{
  "n_layer": 9,
  "d_model": 448,
  "n_head": 7,
  "n_kv_head": 7,
  "head_dim": 64,
  "d_mlp": 1216,
  "vocab_size": 32000,
  "activation": "swiglu",
  "norm": "rmsnorm",
  "norm_place": "pre",
  "norm_eps": 1e-05,
  "positions": "rope",
  "rope_base": 10000.0,
  "rope_fraction": 1.0,
  "qk_norm": true,
  "attn_scale": 0.125,
  "bias": "none",
  "tie_embeddings": false,
  "parallel_block": false,
  "init": "trunc",
  "init_std_qkv": 0.0349,
  "init_std_o": 0.0,
  "init_std_up": 0.0349,
  "init_std_down": 0.0,
  "optimizer": "muon_variant",
  "lr": 0.00325,
  "lr_mult_down": 2.0,
  "beta1": 0.9,
  "lr_head": 0.00564,
  "grad_clip": 1.0,
  "warmup_steps": 26,
  "schedule": "wsd",
  "decay_fraction": 0.845,
  "decay_shape": "linear",
  "final_lr_fraction": 0.1,
  "batch_tokens": 131072,
  "seq_len": 512,
  "doc_mask": true,
  "train_tokens": 974400000,
  "steps": 7435,
  "dataset": "wikipedia_en"
}
Each number is 500 + 50 x the weight over the matrix's rms, rounded and kept within 0 to 999. Layers, rows and columns count from 0. Numbers have three digits each.

# layer 5 attention query, 448x448, rms 0.102, rows 114-156, columns 256-319
503593491525423541482527472533505535552567523544472476562583519476441437498443469510477487483526496485439456558421518432531623537473542498469471473549478537550456531531503543452437481527423405
540555570444497435476477502511531499452486477516498437521536598498552390418536474495549448562463475497523527481500448476522579388500513484539465491563540533543477532493490478509571507449513505
474547492531481447534462518435488425579573488444456464482455415437512495520510549438469504507475509506474471436466446414550515520595396511572427520484514518551532406481505541541534477428482482
486494560389551527480447461468486510396549508540505551462452583465478468486495516494519481470614462546473512572604430529519503474502424545410556569513470544560502458454547471536487457504504567
538498516439590579454560477516595500555508481516482469594479462495456547475493487454490442547436622489499513434458607487506450552570551420525482521469489464447478606484584519478543500532429500
510503469565457477472400584540408445500458502502459420498494550523462565488442483457574517543506488501512491610495503524419519488450468549545502491487517572513471506486497541477500564512428439
460519555532464523522524484512538471464515477567517548520540510487436404636525436590588552497503527523497433516556407461481502399549483495483464538482570441520497493458402493535483536470524478
446509530499486509513450494446430470540429520451536603499580483493503469428540576499526527561558481530552524504445443541577526484583442462528460550532504548465498470473445448547545493537495516
486477477462476616505528436520477464485519544482541589473505441502541537475478550452544525507485506484494546501486451529485426470477554504495559485533448453535523554518447561546498485543541520
428405525540556427572512500444506427424442500538474509373489535517520506558496474550579472549629495456512484527478483602528525543542495429611527471447510502477479486446507455490512552492480449
483523533513426523499474433503530483516464482460514510514580511515529490475484609445527505467526483549474507494412459542466461439442530527536503569495463495523515451554524465472427490501492468
509529594514544427414533490478474498453531471521530485452532577533501538554490551445530516443535412542556424555530423628514499560516602495533607588548458475516454526401557478562529510557518483
558511412491578528541497533509511551525568394497517524565454439510467450458464476490470471520506670358500511503511561476460502514543450508463461466554477489436597480408534576506506542472449480
538440400506490467516389566512607493508611513452503492490482556476579441552424451453489467474548481503467443585565433491445571497524518506517447480481508483527598493505496575478505471567458516
482456497482429497469521456463486523504456514491502516459530485551499471478515533551481515491541497540571538506483495447521562478475475524535441424484546486497481506461486462524432425521533473
482454479644528460513516526428402488549437529506577568563633518469542473485447522535563521445560466585536514553462519511463431504528506431569384359602526504476534497544349546487470630521461531
495558570528529443496480549508544548515564555493575498511465526458520536516474462462543494475519532439483468488523469524571480529497484494524596495531423546534516508495432462464575496522507470
564578466394533531519478563480560609553547482491500465374420576515573527507511529454435330497415563441388459518559518463418576430376537501504498511511508461354510487494563501512523580542531620
455505598501467475522553497495406517442463378468557508507480543485352437609519454480633478476502537565458367501419405495642488540551502549539503591528507623466518408556577438469490539471559450
491539477422498505499454499462543443439549572521507509505494553455517474494513440418513562503425503402508524413469537493506480571456490488543477559579545485520453579541497507432585446522473457
475555515491503586514421453460506507485432466501475456468482517518488443558505500542493467545458488525490509521443570526501532476433494460567453516491560540406444526481453464454510478527565454
512489493478487554420441523482435506552615503482503582496613511465496484525481438483507521509518565538549447470475507463486519508512538544592500546504520424451432518529406538558419511516459478
431503535555547527460459585483514470462475518447486516445476540600641432617559519480481459525563338475524499452533500457501527478519544519477511518520552443596485538412520481500530505407540483
474566446493535578577332542460527597591622359500414497586484482400467427517512462563484568557344563468548422445489422442425588526534491569637538451584501458434523463567571492520480564413534567
530486487494511478444565474573571442487574534499539591531412498525565490392544556439492531494477535500478494502531478384473422475556550516512445492467505489498497516478522582422480444541463606
471519433490525527584459462493436454523505490529518461543494569558512525427463530502545494553524482433440454425547535496499475502482598484455424465502529549552520532496450515520460493455532523
487503525438431563479532491506600480529467480539493456469505493542482503542545449500544463473533461444528497582587486541542539514511543464429542546500518466550574524499585484468579489578529540
458551422496471557512624424528419485531511515436428519547470441526564529467421589465422479538400432563457413586524501487466451498457450516545590404517567385480474612500544535537491580530441572
539485326510503624590486409532595463655602559599374528696375421400447391374460552419438477423413531406578605506674421267452569472559435477421431389475520621467631438670555624533477529528515684
490490476470521446543637462546439490405403596548498515544600429549595607499575446525479552481553444529489518521426504472613609513577518476414560474542430496439504557479459509501643477490460413
494480450548454394467542422493527481321337572548533610439526442580486511491597689470541529454489536580485480565483439512435524549507437546515437507513504492500465455557531483444484453542437568
512457486635551411509572454435425521490530499542538551488420467449565474511542422497491517484478510477486537501458550473515448515508487501479522438436591522564583476436447485490451535502498538
452495390556485499548511509541578467437441460529527515552594502469568520553548578363516496465462500564474508480426511546477504497476540555496450550564550473451548581464413514458482465454485483
530470547585530531488441505542510539467505413428478521492521563446529588499513416498533539529451611516490458505467567432593525582560524510441494510517546546479498492471542455499464530525535522
441462545477490536510438513396407542529533546415504524494608499529576550512596490496496473541587446486473589559521427482424511566546513511470599459537472453520523435454557556466434510525526530
430533599412513448485459471521519510487378455530564495499522493472518456539593538530537555488567562470448458469532550476515524529489546558457417457437514572549552486533499501494521553528424505
519453486582577416480442490530550529573462437449488497455521507472500531534515446455479482441491487554515525535540467484508486515487485551584473466467381572430506517579483467480407527477411475
471521498507544464534519517515516466472452486443542510501510469461395422450554530515508498436494596451495508561490456427495495461513468489525464541535612476473491483558450500457404522495518556
453497477490590489462449531501525511488547465540525455477511540541460515531564499537546504485512526501415485493447456550442553447464532421492465520524510518495456459441511505438510443549469494
494446493501502465449532637476521472485419515569573487532499481553533446491541461434446479526513542584403493482486467495506479502504521527541529512532464462483499530501504489544451485530520523
550502496517489507543468477567393501551554492455412550543552570515471490451552504509498528600452493494562485464473456514525513473467496482497502491506504466501589517429556556533569455548452492
497403457486416495499476553576454514526506547504533502497563601478546576485527494581394495436489528517513465511595400592533459454538514490589488487499502430499454496530443504545459581546536432
482454540484508508475571489469481476552430453482482615473483478453506559517555527515542475537548511551534464505464536589572508548461450563490554548569469452548383537445524448489518516517565452
# layer 5 attention key, 448x448, rms 0.101, rows 114-156, columns 256-319
578490545459494600476549478499474514575615495558435515549490524435438545444441582441526405411538569390487468492463495516565475512485565532534528504561511366457581400520421488499546478492577580
464454597558498568550546373533541486487463482543473516384472423541390492520466494535570578532483371458491551467422516501448451559547476476427506429431500481571464478365400484608408582495472465
506501464500500559523432582504566445420490465480462518547496511448566568472524423458457422542493365479543496568421469458424468507566487508430479477544535465467514478577508501542563516520383404
465439552521486441500611453519484495495478455570474466484472454552481429489511568542577529494437420544472524509427496538467488419488466478387489597437482537510387576461448411393452538529533536
460505517552463515424504512481526552466480558471461565484589495462645517494596439471570491381448482554527508433514429572566433542515512518509371546464480526519521520484534410547606457509563461
476514441505501504489486435439494562519567540557488573533556486454479458547492502447457505476506532566545451437468472541517573496514524505523508534474445523469553484487516496600504403577587516
523472527454512510555568438462553493488406497470478557489423456495461468457497475547501498585459463432511467542516571487510486447462468601416539507534417510370494451382480437543554499490479494
528486453553455444475535502571431466543491581494549444424495473443483490607445553534452515529511494494460504492408357421465555580453478493430441468426580517522415518483448589492460538459405405
458479532560551528541489500496502515429477501474510528568493466496518453533554512633425471498533584514452565525462475596492454491492501544541496442488445533449461486554512485532488497524484483
544446526500547371481448498530475560460490439450504499463523538505510559386515603507543491479506493562495507512543487469435507486485525506480415487466515531470484530513493544488485569499491499
515536491552587349448461523505507494545539455482548492479449560494441508505594570481542525538533439526470505572457599515525450516466492509472432485511513423491504463493450463496497566425479469
490434524633545495495544570543524472516546428416453584550389486556538529578469595562562522487429461494456479467533512405484450432552456479614457506480465588527523458482451554433575540461434546
501485415542541557452475428547498448493469575449490535523465520439420485458470512438575476539511435599434546482473548537483545487472469526450426475460505418504513495518519459521425512557540464
486472528572484459482493443471410408465417421553498442576436490529456454504542527540467527450454437539462465447560442482502511451465416466459459498471515543469549533470466507523491511373532508
521513483517488417469528465529577467466519481546519454479529584426530475574476473532569515512493488488444539474477562548451426565547486475484521558505500517518501532491482481498560606510548503
425543554475499511436524420477456563452475457550513491482544448543592568586504516560499515468511472487597562495435490537579559554524544445518581567391427608547458581452500491492487492490518469
515452397515448551661529496552467463589608531499394561509507496507422392385449535531434449467482484399492575465463552419382511437477417443524485491551616478402541495539518567498487549487487604
501514534434492508436461552411494477498533459483513459454543460536549435492542446487537537468495459465565529508535516500527427506473467472467516482458441427564520480533521506587510526491475494
496551499529466633498422456405470542626524549611339620565470551488536455529466605503531621403460507480415531436460585499425469593497511433530542430476567439639487457507497437494358490539517591
517526496539460492535473488529473498511569458465503504519477465468545501405532526416463453437484568477524502535518526490484518493388533474528452413511488540487492510468466497573465484542453521
500451541547508468487344524511530462541407493425555480469500465490489486574530435548565564573545522478500487565429524516544509455476539490596414555590526401541526410448569478533499449580521476
526573488478457504561490512450447556613516435556547426540488487468399428490493498457483473467528541522532463560458473468494478441485516452478502447500427495493570465456535504567496533465452561
493448510528534521471463364503577448400511562495510513468528525493474518446403454536536491491552525499473512497489508530528515486526506507546503517476438515448522458540480577469474466543504509
552511590621554509531444505554459579556528502455497460594441511518378501589506439554473509426434517451495417377475569423629411380569500534559404480521532508513454430532495551587541604399472516
464561457575452496497460466476458458497477522521478573465509423516533535490485459467515523499465550443475519470434501499512497549485374520432529428493622490463511489491523476416505571499553443
519492431485480511502469426521519507475623489472436524541511508540498537476502490486495497507456513445436486551517459497431494503482499554501522486461499506530464452596442578498454519540479547
483553519489492489507523481452489542477499504458514625488613502454470515490507532518546529501474523498479497504435554532601444519491445572549536516455530490499498527436583519544508544508501468
526506441517415582550526487612468458621452522515457578615536495479539487492494518519570439472441521505526473487543447450560408490551481538565443464560399487467481523611531478518565488473560476
327448578560506388482586480478600462419484542541512490535531520446435511527585508587647531454477423581545579408452441613489572549627510380462359494472420476481481393545545526450563471442585549
451522618476463535413528376460495455512510497483579500500480551475466532497521494522470541449509528572438401563437471564522531472473486460528425513563572608457473489499496539432347479495568518
466471551632477404487517544445569509521449528548660487516421525504560545545592518507545510514456351538404617492268534573491457552478499473475488472479451464582510495424504544474442505503477476
381606568497593541443528420535417397509476456478481433513446495513501483547504482478535560388467525607459496389425452507576454519517543517458421535492432512523401505543570490489526567555436471
403543562486491435434543527496510462418463540557564512441572509494460545530521550457573491424497479580547641494469497538480493422481482467495441503486430510431465478473511477558491590518502418
536482477498535526627505540518536439432572555518622600466594573509492417498515459495588489610473485602552494485568476464480410472500541550523469439438485469555565590464619482468622538376517556
566539504496521511467492397583548456540494522614551421539489465458467476580552523537504574475479542518541536513532587511542492570492483455441548450505544443556450479464439497437485487517478526
475450509565517553493590578575441451476424521502550540433508514471457497511525542530570560510521423484502524444466491519454467544519508518477418483570576499537456502454440525481523524464475422
556438436425550509529447592564534477516523445443486475560451417502448474475452444420552460469546573498562433488532462549455527508490550474606428410576506546446547468522541459562540508476498419
460520518423421515468501503464518577550571513452516521511606510534476489523373469553470540505540516431501457528545545489491517539517480480513535459477536497531584358514504438489573431430582558
547497505495618496475513527438547445423471459462504530510501504572489506460479519543460471528536437468526532532508499570547594495550481578413549493546558447496516436498423520399501493614506520
433516544486476380429528497478414470508418531532520507526565454427460457600594515501479534434510490503492626456397496579452506509490477416483443541541517473520525465513567604481402495556538492
515463502453475498546542469567516540503502485427419464472490542485490375421372504480398520567530486429607501503484484484526579450452514514460411495509453519467475520564438491462508466492496482
484493487500516493430504602575533485467533506469470448583452473489470452481448382591433474514501437571515424526557418549503535506490449562494535393490406505516476482516496483472563430438523438
492495549521532512472561564486524548492498535478510576518503496583530441574516527534507474431535477490528493544576493531498454391528506549481432443534513544552431506582520441563629545453559518
# layer 5 attention value, 448x448, rms 0.0982, rows 64-127, columns 256-319
566495556478457506537517493462526461511473446467478429540546522516490555527521613438528446487493531459431457505516549473374436621460461544482555490474406517518550546404418415430504527498525596
511466414458463505474572458416475506463605578499533460497453508501581423492562480453485457450543552547479560474556451514426532473532492468548465577525531420441513448492533408569404482490472548
495496376549472413513473429576507578508501411478492450553527510520545382469494522521489467538594529510583488519468508491509552484512492538522553485398535564434486571440479566541486525587499493
472489474576521588491511467520483560467458482446418589578473521507570464548490559523516548495474625497419460479512418463581541495468603558426480509461507449468495440510505516512494474527559542
483507543473568488546479463465479531498499475470489495524409503559492438556472520446489485464516516488552483456487534536501462499435561543442599536457584469536408499595469500461444499392493404
541374536529456596519438489585472405499443579469518567469499494593472411570515466598493502569556520501508513517477475613481507518623496521492528476552562606510495429575412550454491545551488531
537461428480519571524563518420491450536507462417506439561514501503485522430502505576504466455470490534468450537530545447508469435441485441465568480515484534475580466447498585556469465512478465
480504516564428567546491504551480470472475452433425592555501547491511587518518482524485479498445507466567439550466557622406501464594443528511472458545503472430516490398496621536548554475499527
567501527472531487454535499525580508566478514483488374580533517502490463434490549505477532403520629476393529498591462456475516499467524513496463497495439464554452466540547545446548483462478470
446369546522454501486478463588499491547429620514582601467505488547557454513485517556509451536542501539499551511528475581548595485433474511581498468477412496496399586451505527576573503430498516
444506447449453456494566488486527428464494517529483506509534461546455498525470584514576491504491601543583408512597498615455500512505466500550450542525526473565480482493533496409575450441586478
497451495509554480485434486532538495492563443481452530547495467581491497551366451494398457493498513579452526465501565542525477521430547532467566476462414555567501574498463548560512546449573529
441492573541492542528563458472362497615580468471470563458559490477523561483462533379496547416517545445521536469452518600547460547515570606550439480512472525546503568418540448486540538629483443
425537497444491456487455512539419425502551550470462498545532486558471482441470497532497493415409568560397517417528483457429473482473477532516522503506469402552390574429535503568491577452530551
487423549461482489363486543512448416557380511511465553437456444601493519551464519574488597484498502474520486525494531498518533562571416497554562598526491479617487432511544575435416521467477524
502534437503539518520513424475544562524515528533514426474475447469418426517449544477472538418590457530501520473633515504496476492454505505458470501471471478535486458588551525462485425570441540
406619440475455545533523468582605551507507463528534482533583504488564553520499406460484503532564497389470387464526451519434503520530504513451477481543512514517471376490491511541476474493530479
529547505560512454508501465494444470426633537410431425579550480521486495589477447524520455474469476488600494405477425462474571475478570485550508548484517483418482515485482505512479483551516480
565523432482467563541578587496640562437419486544565582486473410537427570457521403435546534587536531538494533518523532482364589489469527612429553548539485439473533442543496505513493471512432500
494467484479498457444409433462500573478442568504542442446576548564472542502486542527525542486554518529480506529550555482434507570460460442453521408514471449468498512460387481540495543483493442
562560448438561494500538490595472431525518504486531458505516552442461494495425511531573434461550537530495501557425418505552463479485496480494456544454478561608551463480516473501448519446499486
517582517519572516408531503472548557512553423527519502456452495528526507483544496506558525488423504527486423527538522506459502481422502491510509593492490485461436555488493475449457501459436496
493542490522467392489525581517426589534532499523424437525478488474480504517440442400576552495603498459573479519450512553486513516543484503470499493502460490490554491450510541572479466582485402
488553500458464519472540590506450458435539573558485420439497500462597606549506549521544563508513522565450481491536482406464507527419570467433551515441440526558483453527534463531539460398481567
432547585504494414543474498452495555505535507445535511475515522498525485486551502591462448592573586360581474474555627491494542571483492520523498431529447540551562480469512501574514535468498531
461429443518517597461552464419521508558445572506579630468576560539537507508495520591469512536619494470501567472544496463539554463537454506530474515486559453510477536507443485420436522543563479
583459491565558528546433545456418439524433486424465485491469513548545493450426525512537517479471485449438428371554588481411413526461510446586511368447500492432572474404445497509416517451440455
466481540435453460426569440458501441445558528562495461453552465491526497561502572538513532437619436485499472415486475467485617488472598486471463496523540557531488495495578464459488551543433497
567529513522534565423496397483521521558506486529495512526486522501415493530498473456546491420535523497494462513438463548466487513467552537480547443524406527564465423432451499593560515516444546
479544382528596454501468514552517464496452539582436511512534497488524470482445456483559481510487405517384535492468490480478534450480596516545567451629486414561438458523497526533465515436572542
506465505442539460527529425524536498503498446477610502452412502516518506467562454493599545468567497503560578418568435482541392448515531408421491407495475472574535577540517579474518494488563572
540560464579423489493423479464480675538519452497534508540428407501503482507505577626474461562402433461522481432453444545455574453483486524523514551508597506514506440525587563479498563491481513
429531486410477485500541468522521619586527461448497450508550494522479531467421444484518484518556431458386502492446551513522594570514355467438503476507462510531501501481431528434509405460542435
422528515468480556548466474483503512406452488426451597465469513512558482560440539556526517471462412417425479643516497481375526430597517549530541523555548543432506502494410500551521504545618483
467532524430551538525614508506515527479512522440509401504536521581468509460543496541547396425561622494579545530431536436471507518469528567458566536353451419552515430493449482366580427557497392
538441438475562465523444439463516501497530362530466554483441511533480541531498497460533408587478514573534511552442443524582504475460600553489513457550429462556484466547557539567475484576519474
516549529496436566494477526518524411542572570508583544483543456460499537510484459547571439468520479492514587564464463509601473555452499494473436542463528505496475566544560514467527438515490531
547474468528444518496497471409496528441518576419495458477524435514465533547482598566518454483441536444453558495460529562467504446375519477523472515513495544508488576595436553418530601482457516
469507437519418515539469552476473475566601412607467493463544586641495525524418490526567494482506468455467490510483457483525460518458517437500525567563511421535507386525473492534532531445510468
552518529499552606534472523520455542515486526448533461518553497435592493488494465519461440473520566536497543504431487488459523543492572473547557449527519531591578512474501600491551477513471496
487559495563478440525573508469538493432514527501502529568541468499467542568407458447393532534440499486522530599423486536417534491503513505524576483487477540477587607567431498445441488539540550
481482461420506483566420566499571424530485468484487590521482546491545427351500425465480484413506439511579495490460540480496501465500530512536547549553541439491444468452553526495442538455426508
508510427534422475501522437520492484479492491511535511450523567433487573630509455464573481563465451473428473549542498531478539463602456586580581512521493515534566494495455401529390517528523480
512493577450364471603529420548420480552462418485490516456531461495526596513487516538410565468533533440438526496455561497504536520413407506572466540504440488551471485527480491511465526502490555
451593491527465469611472492479381483527516511483435541477439391497521525476547439507455474455489412468455489582430487511481467514494483499501494488447557467442592502489527455493526537470494484
510565505524461507523534466460452458498389462463550540536429509416475517540521554446587459459435443569574523428536455580491459359490533572507468494480410586428536449568527531536536537530590426
588487523519469439565478519587482580616490447478493479491512502526487511516515461382472529506521427584568505469492542477415447461549517510508471455566526471461456485439508527585452482510502482
437481509582536477508484552459539530495391509423461479494436477475505550566473475441550436449446579521540508519483502573394499510514490442546573454573500416566451412564491446426481556370527488
462481455454485460614397504568604469578540344517497496456552435449558498537520509496534555469467445532534491451462407562491495458459531447437403492504487556503495479493508515593469470445510454
491543499522515563507483492496461547523473494461510469512513515506592448529468414491497482576533446535509528437414591512546567551574515629471471509474533461455431446460529382461519488409532511
438561545495545546466461557516463578494452532541509520434489482536512490537489547477455496431524465558518561507521483490615498486460498532465612431542456449464464494451529528446464536516486551
518465522484499528457531452419539462521484513476525613481493512485512485523576565467423531542483470429546457354515515478445535562481462472520402526487374525543502535512494508533554448485489549
507515553485589493484526477489516534507504428442552496477480578498626439577587527501464458558473502499557524597543468488525486467542459574544487557431496624434501452542584492523523488452458489
485520569452459472449447508513498514512430427513602541519471503545560424529535502511441625517513517566461497424524558540532507461461482523565486530479574507471457433450399486496527553490512533
449562511497472487424547506380577563497512482481612475429469611409513489518609493545481460561577549636467570535462558574504417458491527499465500566571564470480530473520511497538509470480495483
508489565462535540431510559589520374504505430496474516516454509457512469535558552439416533531582543473508471514484445508452452410381582516523493523449592603496533438470501509441418547399576430
505507433447551534582478589546437475435437556528502466504494498456497495526561420594425494592542472616540454474462575569470538473562431536450568409555490473488329518476418487518414523444428390
461497455520587525499560428376464533489491455516537466587489468513490484494523478565498486457459512541516562516458530565449550433541545469561603502489508601443452493420486544503474450508459480
448489483572438412492559475487427405461601503522435465536523452490480442385577519474565489477487464507516546469474497516491459456496555536482521424489469545447577506503473540442527468429461479
464568459538526410343470516398417452421518467586456550455561512471527460506513563509546451490522522515480548447431507517479475425488515493576589596557544488508497532561548484459634533436416487
419427457468523483503557453527462453546589569453525495473565497465537446525577471418587490514436538480513448489527543542555486549503447579451549516480433511543577482447570514459476548541531592
524566430535437491363465505394451486549568487451496500487491471496499508571433554556467607593465544505500446496516449601596557490494536537521568466483466535547512471549519561537434527475419479
465532461582528494534460535499508465478571542488520479470564577569423492497434517544516465475513482412482581574581421426572575428524535458441510590517509395554456421412477506478492547492580526
522511582534499559522400508536522331452573583432530457498414557460469510482477502553577492430555491543534501538474461435541520546456527508369508486408619375456599395451610512460451518564539426
# layer 5 attention output (transposed), 448x448, rms 0.081, rows 64-127, columns 256-319
459520523480467519476576529493508520622552498548613570546538465499451428517457464495521565469487443536434424437565462456438377505529524543509478526425474398540463523472420456549478502491518561
546479544617533623505485512471473444501502553500557548583580525467575503487542530424481418467419531491549486544496506446458533502407491518634450544480523490474552512466496423524439514471514447
564458539512511514596495433518480496519518504489544495500551424457500498476574610397399514511685542529493514475615492535504541455527522538591487574594456483511505505450541558426483503449490502
540499565430498569457375444454522511546542529458461510563460544495506465531490520535507482568462512448482452472502517519549551537555498396463589530553529543475445467465571531474487480485575477
452484563489555499459503504523560478592518541476537532445506515523569474509495591472495512462516533565513435442508457440505500490518507421495554478563481478459339479409468533465413524418489434
419440601509544538465464525485492427515486540537508558497445504520453474476465440577468544513520507450525524533521500565430437519527505458537528505570497503552467500503492550508528443553476445
507562538519479482577467552437482513403518456405423394484500436554505507467512501521482433441447528558527502571443484497505513530453465493471427546583489532563524499472517478488545452470467460
452500542564496503562476418620472519476518536426453563470483518488487512450588485490552522504538384475482379474567521490569496558608502508531511492622482459565497489478530503575541555440435514
555510564556514532544435615486515531468416459463610436550492423531486510515568413550574506483501437459507512511435588448523523491472576539591389580488505512544440547518538569428517488528555547
499469492445521487430384434519540476534551425535585488554501501533591453450540488555437458491471443504445522473562493484503603441471499537527493539519423578458482524535553551511552516498431584
517511534591431485449501467496518525354498521480554640498559487470526477443416555493480534481450529449526420466484485512557574518541521404556429537407509473452480504480545544512477490508452501
628528454468449528430402458497433524458398451493498460479403570483427490520432454470467532486512569583573574485417534546497453530514465484556559520414458505515494444493579474512432553496520440
475550554531457511482535505520403446449505571527504516408513593427521489426469656455487510428529413489549579522575591425437459504531477515527538471484471499409461504496438489549552524525499521
498464470500475433410549460503420539620572512499454555572461456460513509517539488488504570547410531502518498460461621479427514487511528392582506544513547544518524515523509652507500551528527520
537468441487498578461506425501615464516452482513462517433447516534545519501487524481414397408478571487541523584545564521431454491524386568526509554569540437552555548492590473385472425513510561
484539509441514467536513503470598378510528506517502498561552488513443544543365536464451473415577514501472472527602494414607444474521475509446574558462499518448436531545491528478475436571445477
472531493473551437571522463476408492540516394530515457491595508544473474593564450531514526508479569505473387482530468583547584464513470579471481431497493512492475526531528507548373399493450506
527568464549471578518541533525448482524493489456420411492438393453483576452475517457512481493484462482488490492514498519565436487456574510529488465536577552533501577542563506490417527460396508
460464510490533540432492440505609537557480468523562460462450559497513434381576452453545491581523442443517437445567561590434484521490483440478467545573440573489407542446391500512540529493459503
514464510495475554457544472562527556538456442506569563430550456458466518473469463515491537565538484505502518478479518527442544456521455465513446488589503431532497533529503494478538476469535475
582436447500514429449491408500571463508427461475582515497495550402577506542457522593534484519500518495492504508452474531469459448494491534496478553427447608469503516437529442588488564494585502
515412559520532491548500468525531487411429536508480477420580484543443547491448497543528466520578555475419525458559497462481457505475447532536417554398455463502483551545374565480485461433518515
539564512502541445477583443531486539446580574448525493416506571439546428525425588366497427447480528500578527381606530469538554464508417544456521532507588524510563459486527488520547514516485506
543541458477541432518544568510473514499477553484473458472448482645528510545405547571560476499475406567506510488548559478445527450467530432502562551475504467604457400498455437509599466518566517
419517577514430519479439526529494510518456407491493491424537501416494406497543667589489533510545514512612453478452559499500521509429495495531436488575439577543410479452440550581425483430481521
478496450490552649486556554493553439567466477470511457584507430458459492500478506451483427501470476407459551556520500423607560520466499552614443494481488427498464469501473525450516593559492465
511515515546503542509508579524516514558558429492451562417397466368452455464465466588570458542460505488472479492478543441442487576525485474392497468560548466453573509539444505580410516454452507
519408535466480586480458490490449514500487517525605568398563561460602571528454516534469499529451470558539480405561443536465553467531566593547503429446481474558568519500503489411573525559511486
541545497518423439476500435581561507588368529533628462493510517528455537419515441549509461459533487405550497453482477536526453515542426508455567458464520557519465547474554491527603428515490478
494482515513562410470611417500507437525511578603540467563517582481494465567522470520457479511565442474461537400407470464553517425479480559459565563466460506459469589529471507536565504527547604
530573524521545532479541501508668494490449407490488488452506384546558509534550449430582384485489557487520442481487468584460488533482435440481480513458554497483527500441511492503535522530565484
467492465540489482466422467406528558638509524529563540469543530467529520420489497558503444513494470519511516503528455501489442524528484471379522523572581497457490422452522538439440459507494463
441453479522537543566518413467542491419535460497484535532491505517440515515525489516561537586547508503442448487529506559479467479562412628417514470515561511499487495567505538546478526461435550
538554500452476488592410484525462464550471447557457543560494592432441522545599557549490428500525420349471527500528511523517418456481511508443505558552482453491450601496473504483439443469576526
574421466486607501506469492461477508542481490541525436477580537540475524527482539471620517421598470445578534516528567561440493515493478507559522432492532456621451501432477514454566537549479486
407463502471494451543446567452477490410529504524475514528455563523647506480495476418483423540520497533582436564467411518482467563480540527528488409560494519466499446559447512553569506487513455
542420549520423535540565521434536501506517445505519460536476466451559551463458492511462474579514424387525485492437522554508428555484573455549432491456467483431438572471533557427561541478504490
515536507456545493513507518475408490552506510536496435466450542458514514519488446455540520439490617469533464474493514542483521525487466497478572532492456506505568442472454530392488498540481564
484555500404510500426441534523503531430538566490440374547464478490501557498490493569577435529462478530472499539531503514459436504520533602561553463447549509498537512540545478557540532566520457
525481551544447501519449473464446467455487593501566495496543470469490518472489436512415453433566445500447634512483531404403547514460486572551532518539533568561493494462498531495495434538490472
607543497474461527479520442537410452442562556487614549590507406537438568496539582475477476499449514416420555515498467568484532516402523415409565409467607484525526498495468529508442462519463548
569524591437522509502592530538584483441531437513459440474482547524556508489413535538521416421521463570515462500461469425554509447500518525470499486578471473525482469458564481511474467476421559
515471474506446546472448465488554495469544534540494539514475528462468503597556505500592452521502466461402515551474592484432449446449477530508509484514499561505545489461432479436441507456494476
620465450501496583503580508508510443521583591477496488570563442509527537519610524491438550453491548458406511555526450563530452493417471359561489485507499488451401498471489446514386539427540459
463560549486493413498423481545559518446553438573433441447511423502493509504537543549498571449465390549388537527487529542549488594447531503456489463569483569516459455516480562530544568554553580
530495395523436446504401482472475545601488520544441594474458613479397469467483502470538439566571450506484424393520511515583523505460489471468519531524469457484488427471579502420494494456431457
511433471544425499427471526500522544385482510525335523506511516557532421446539490484479525535483493592467535578473519427492458461475492513495516482561547555526509512492508504589514494557432442
512486507497471417428472635454474552438406486473478496493496429596462484571561434490481522450578534526464474550474539557435480471536543483475624453492534541506505480540550397536463395480518482
458494507490564513618417466503467567461511483396469567497550553505530505509461469553498511510434509483482499431426436461547402475562454457439564496449454522551492549478487572483472485426499506
509461562511523603398570515533480475493426560485522464485539513479555574547489458486651490547609487620547493423517580416494562438549464501452540543450433582509493462471565529447543569446576500
426538584475493488503479528460492476550465494516536448485459453562510490495512485472472553464515423513549471505573503430442489484509445524544537518596463515569512540472562494403525529474507526
543443406544579426538461472544467479418537465549464540441481440522566546538539532513492503444499495582440531454521536479439547557457547491491430536541430495545412484550502506540469450502519511
581485448462587444465527471531536527437537509439473509485544543496597443498496547532537459491536518618618530486529429495482497465478438527531417565532489594423531423570458505549561508512451458
581485521466546564554507475487474476560513483458592483506485513538557489501578546405485491468448575460422511504500538558540532531510455478528537495474506534453550490574562547562383498518529518
442512447567530594495448515504496524500537480546590472514562576502537562536456446538573468523635537446540500503443460538525470511492524464498428452532430538400567479548432445507557433461517454
492583613479553572492541448493546497568455554507428469520422545482586445462519515457478512548499430501555572542544503459505478425519505435506473540457586465423458503502556536529491512459449428
535467446529471505484524553534432523463448499585490559475495541419545482458466471574473515608473418440622521504517538528517526476584499550494487437523542566485442466489455542537501466434517522
492459498495461452532562458549452611632549551500526372544466626475505526359464550580490451595506569418497482520540475508589532450529502529521521473501527510463477528546524495574503515448498476
579553514465572452480612561507525475515544468483540498451510559576460455482449509513568526509494530531520471499579548444503426450576489459546564467467441431474540448468440510491601498533479621
555486558466537426413539648476501558408392493510526549457502510539453540519472450539506511521513426597517512499559560499492494501474534429629461499506486495443460548487528498462520479557523516
433458427493501534463405462525543473556466510541489450525474467459450466455456579421460469470501478435446503432586441538464547556430473521491518528545458496563571547391427463451472520476570566
500485492473532556511490483469524323616499509462465399369526479585499501535486527537413403459456573418548441477572489442535539470500445489456507505491541575493466451527523473425512548495442470
510467441440560551536544499475555553418530466499508498450454538497462529513476486581569388544515450508466489489567503443562643473544508612593438515484516530491479456433450542472472604489553632
437618474462435549544424568522592455532516465479517467546497482524415508564462492458569518494502549440501556405555549414511527516542479395390503507463531509436491534512472481474392542477476526